{"d_mlp": 1280, "vocab_size": 23529, "activation": "gelu", "bias": "none", "init_std_up": 0.0231, "beta2": 0.99, "weight_decay": 0.12, "decay_fraction": 0.775, "batch_tokens": 131072}
Each number is 128 + 24 x the weight over the matrix's rms, rounded and kept within 0 to 255. Layers, rows and columns count from 0.

# layer 3 MLP down (transposed), 1280x320, rms 0.0958, rows 1266-1279, columns 0-79
[[128 128 130 139 116  90 142  89 133 155 172 128 115 104  93 126 122 120 123 135 125 100 127 137 158 143 123 149 123 130 110 143 140 167 153  96 154 125 136 135 150 122 137 129 117 147 126 116 133  70 116 152  79 123 151 121 137  91 145 127 101 196 109 110 120 123  93 148 155 140 136 116 149  91 107 163 119 126 129 137]
 [133 143 138 149 109 148  89 132 173 119 143 155 168 146 119 150 132  83 126  83 131 140 112 144 120 140 137 135  99 164 111 125 120 116  99 138 143 133 103 128 126 121 162 118 168 112 129 147 125 118 121 120 116 100 145 150 155 131 113 130 101 127 102  96 153 137 138 141 128 134 127 136 137 142 110 135 113 149 117 107]
 [127  96  91 192 122 118 183 157 132  83 137 178 143 138 170 147 142  99 122 139 143 125 152 132  59 142 125 170 104 170 156  90 133 106 111 105 117 161 132 122 164 114 145 178 144 150  81  94 160 151 121 137 118 110 115 150 136 162 125 164 109 121 184 117  99 189 154 130 132 160 155 165 109 109 130 145 126 112 123 135]
 [123 103 124  95 112 147  91 146 150 134 143 126 123 114 104 138 149 174  91 144 159 111  93 151 148 111 160 130 143 112  82 130 138 141 132 156 128 128 154  97 130 151 111  79 140  96  82 129  80 130 156 133 123  99 143 103 158 135 118 136 126 114  78 160 150  95 136 135 135 174 135 151 135 131 131 125 117  97 129 130]
 [131 154 145 174 170  75 133 106  86 139 142 136 145 107 154 126 147 102 139 134 110 140 173 127 147 119 135 135 136 167 140 131  95 126 159  96 135 114 151  85  96 133 120 157 140  83 107 155 101 181 137 104 172 132 162 118 125 202 123 131 143 105  86 100  94 146 151 104 146 115 152 130 117 105 121 127 110 148 165 114]
 [108 179 134 110 152 133 122 136 110  95 105 115 141  92 167 145 112 139 155 120 113 144 106 124 125 134 139 141 106 161  92 126 112 113 111  97 151  93 113  89 132 153 126 120 103 107 103 135 142  71 159  87 126 118 136 126 140 141 135 168 112 122 127 131 128 112 121 132 150  73 171 148  80 174 175  92 125 100 138 142]
 [143 163  97 114  99 163  82 124  93 147 152 169 151 120 119 109 157 130 137 133 153 126 137 123 149 130 116 123 133 186 163 151  90 103 172 207 150 146 138 130 144 121 137 112 120 164 109 134 115 123 150 123 120  74 110  85  83 148 126 133 118  76 136 113 146 140 107 115 116 149 115 158 168 113 104 186 130 195 147 108]
 [135 112 159 130 130 156 137 107 119 126 143 130 137 167 178 138 124 119  99 142 150 129 113 112  97 135 150 133 140 149 127 143 118 135 144 158 123 124 134 135 114 121 129 119 141 112 155 135 109 110 140  89  97 122 146 143 117 119 109 143 118 160 129 128 145 133 128 113 140 178 149 106 105 168 134 122 100 135 150 120]
 [155 132  79 122 120 125 143 179 121 119 176 137 152 141 104 108 102 101 131 137 144 172 101 168  61 120 151 103 108 163 145 111 115 152 118 114 128 119 121  95 138 121 131 145 129 155 131 102 103  65 137 133  99 179 140 188  83 111 107 151  92 139 150 103 118  95 103 144  98 114  95 106 116 147  85 142 134 132 148 125]
 [140 151 146  94 130 152 103 105 189 110 179 130  97 127 140 145 102 103 116 107 143 107 126 134 115 147 135 102 192  99 100 164 144 139 137 165 101  87 121 163 136 159 166 124 147 126 125 140  98 101 124 151 172 118 123  92 152 159 137  80 131 110 119 127 125 119 149 140 141 113 125 130 129  97 124 123 114  87 109 151]
 [141 128 121 111 126 159 116 144 128 151 141 150 161 154 113 153 112 107  99 118 171 135 123 130 124 102  87 152 131 169 120 103 135 127 121 114 123 105 112 106  94 139 136 120 155 128 164 140 130 164 171 153 121  97 144 148 168 171  98 134 125 106 162 130 154 116 130 120 137 128 134  76 122 121 129 123 132  81 125 124]
 [155 142 145 126  80 151 145 135  93 136 100  90 158 147 114 147  90 147 155 147 143 112 130 142 140 169 128 108  94 139 103  86 134 126  81  99 114 163 107 119 122 131 138 125 138  94 129 148 128 147 122 124 134 126 117  97 121 109 130  91 134 151 112 113 132 142 142 123  69 136 119 162 136 113 113 125 148 125 148  92]
 [113 126 145 148 142 109 110 101 103 120 137  93  86 128 120 143 109 131 152 113 128 150 130 152 132  98 142 135 152 117 105 174 148 122 136  83 114 149 165 164 128  93 128 138 111 159 111 126  95 111  93 131 169 152  99 111 133  81 161 145 133 128  94 108 104 146 101 155  98  95 152 131  54 149 140 129 116 106 118 108]
 [126 111 123  60 115 107 136 113 107 105 124 146 128 125 103 122 112 129 103  90  79 158 129 162 130 112  95 125  92 115 122 108 113 121 126 114 152 149 112 129 109 144 181 146 153  96 126 148 120 125  89 119 130 148 106 133 107 104 122 180  84  96 144 106 109  84 134 144 128  85 127 151 168 144 121 116 113 119  90 148]]
# layer 3 MLP up, 1280x320, rms 0.112, rows 1267-1279, columns 0-79
[[124 145 162 113  96 127 122 117 126 116 121 103 118 148 118 110 138 167 111 109 126 155 116  70 145  94  96  88 101 122 145 134 152 101 120 114 154 102 106  95 125 118 149 128 111 182 103 131 149 119 132 124 114 136 178  81 173 141 115  68 150 129 110 151 125  91 116 126 141 108 142 161 131 103 155 149 119 147 123 142]
 [126 147  93 101  92 169 153 129 100  85 103 129 118 141 115 119 130 112 131 132 133 111 146 150  87 118 160 108 120 123 131  85 124 126 119 148 137  79 138 133 182 111 132  94 116 154  87  99 148 133 156 152  96 126 125 129 123 141 102 130  89 156 150 183 129 160 163 133 139  61  87 150 125 102 136 140 122 128 132  89]
 [125 136  97 112 173  78 137  94 131 113 156 133 123 127 109 120 111  98 130  78 152 126 155 148 130 121 134 114 116 112 163 139 125 122 135 143 124 136  95 108 105 119  98 117 166 115 158 146 127 118 131 133 158 145 120 111 112 138 122 155  89 125 158 179 117 143 118 110 108 120 138 125 111 161 134 140 125 121 122 129]
 [ 47 176  80 155 144 125 110 168 172  80  91 126 159 132 123 148 149 125 130 156  76 137 160 168 129 119 158 141 116 133 131 128 126 110  98 149 122 119 158 146 167 156 123 152 123 124 127  99 148 156 146 192 148  75 167 117 127 161  98 146 147 143 110  88 110 128 125 148 140 136  97 118 149 204 103 171 118 116 107 115]
 [144 150 153 118 163 138 123 162 111 147  98 163 153 122 117 119 200 137 116 133 100 173  93 126 158 148  78 143 116 148 129  94  70 149 151 109 159 119 106  79 143  99 137 125 169 126 137 138 112 116 126 118  85 116 133 124 130 169 106 110  80 127 137 117 116 127  94 155 141 133 113 122 147 107 111 109 143 123  93 126]
 [137 136 108 126 155 117 121 151 104  85 145 135 147 122 151  96  94 125 114 169 155  84 138 116 168 127 108 110 119 137 123 154 141 125 111 131 124 106 131 108 148 141  75 129 169 136 173 105  84 129 158 123 145  94  81 167 165 113 110  83 129 140 185 179 125 107 100 150 154 106 103 152 122 150 151 122 156 159 133 116]
 [146 129 118 153 137 113 134  95 103 123 136 147 106 158 123 162 117  99 125  94 122 104 148  94 117 120 144 144  84 152 169 133 160  75  96 152 159  90 137 124  65 155  97  99 130 134 125 134 137 142 106 131 163  91 113 118 130 125 115 150 107 136 161 133 133 128 129 123 116 146 109 120 119 132 113 156 126 112 148 152]
 [100 141 148 116 135 115 175 117 117 141 118 129 157 199 102  97 101 148  97 149 162 108  75 195 125 168 101  93 109 130 134 106 193  98 133  67 134 126 103 107 148 138 142 133 160 108 147 123 136 170 152 144 105  85 110  90 140 160  60 163 113 163  96 139 135 136 140  95 177 162  75 127 113 142 133 121 136 135 108 163]
 [131 125 140 153 124  90 153 115 103 134  79 141 119 181 102 146 133 120 138 116 130 141 112 107  99 119 122 139 111 132 140 136 155 161 156 118 147 132  99  93 121 106 114 138 124 106 122 119 167 122 158 143 119 143 146 163  87  70 139 168 122  92 163  87  58 154 121 124  98 158 142 124  93 121 112 138 125 161 130  90]
 [ 72 118 149 155 107 117  82 130  83 109 108 168 121 147 140 127 153 110 135 120 127 175 108 109 137 180 114 129 102 149 126 144  97 156 116 125 160  96 168 137 135 150 129 136  98 105 117 156  98 136 102 121 137 137 171 106 179 144 130 150 114 160 143 179 131 135 113 138 133  81  84 106 104 146  91 146 113  98 123 119]
 [133 150 120 147 147 168  87  75 125 144 169 172 120 140 115 138 142 133 112 103 108 135 104 154 102 112 152 184 133  98  91 155 113  81 172 133 111 107 123 159 116 125 104 126  84 138 132 143 112 105 149 119 146 153 118 134 158 168 100 137 149 167 166 132 136 119 110 102 152  84 116 101 114 139 134 140 148 142 141 130]
 [127 142 148 128 133 143 117 110 153 152  86 141 131 141 160 145  97 143 100 137 129 154  99 141  97  88 137 101 116 160 112 122 134 160 121 138 117 179 117 139 126 108 109 125 131 121 135 176 167 140  98 112 135 100 122 147 160 130 108 135  92 131 124 150 127 147 149 125 118  87 148 162 138 138 126 145 152  99 107 109]
 [104  94 129 120 153 159 135  97  88 164 118 131 138 131 104 118 123  81 117 112 115 107 151 159 128  71 115  21 106 101 143 134 126 159 128 126 147  69 146 139  98 139 146 112 133 138 136 127 127 143 119 123 109 128 137 151  90 135 155 136 132 114 126 168 166 125 196 172 136 120 135 158 117 145  98 131 132 116 105 120]]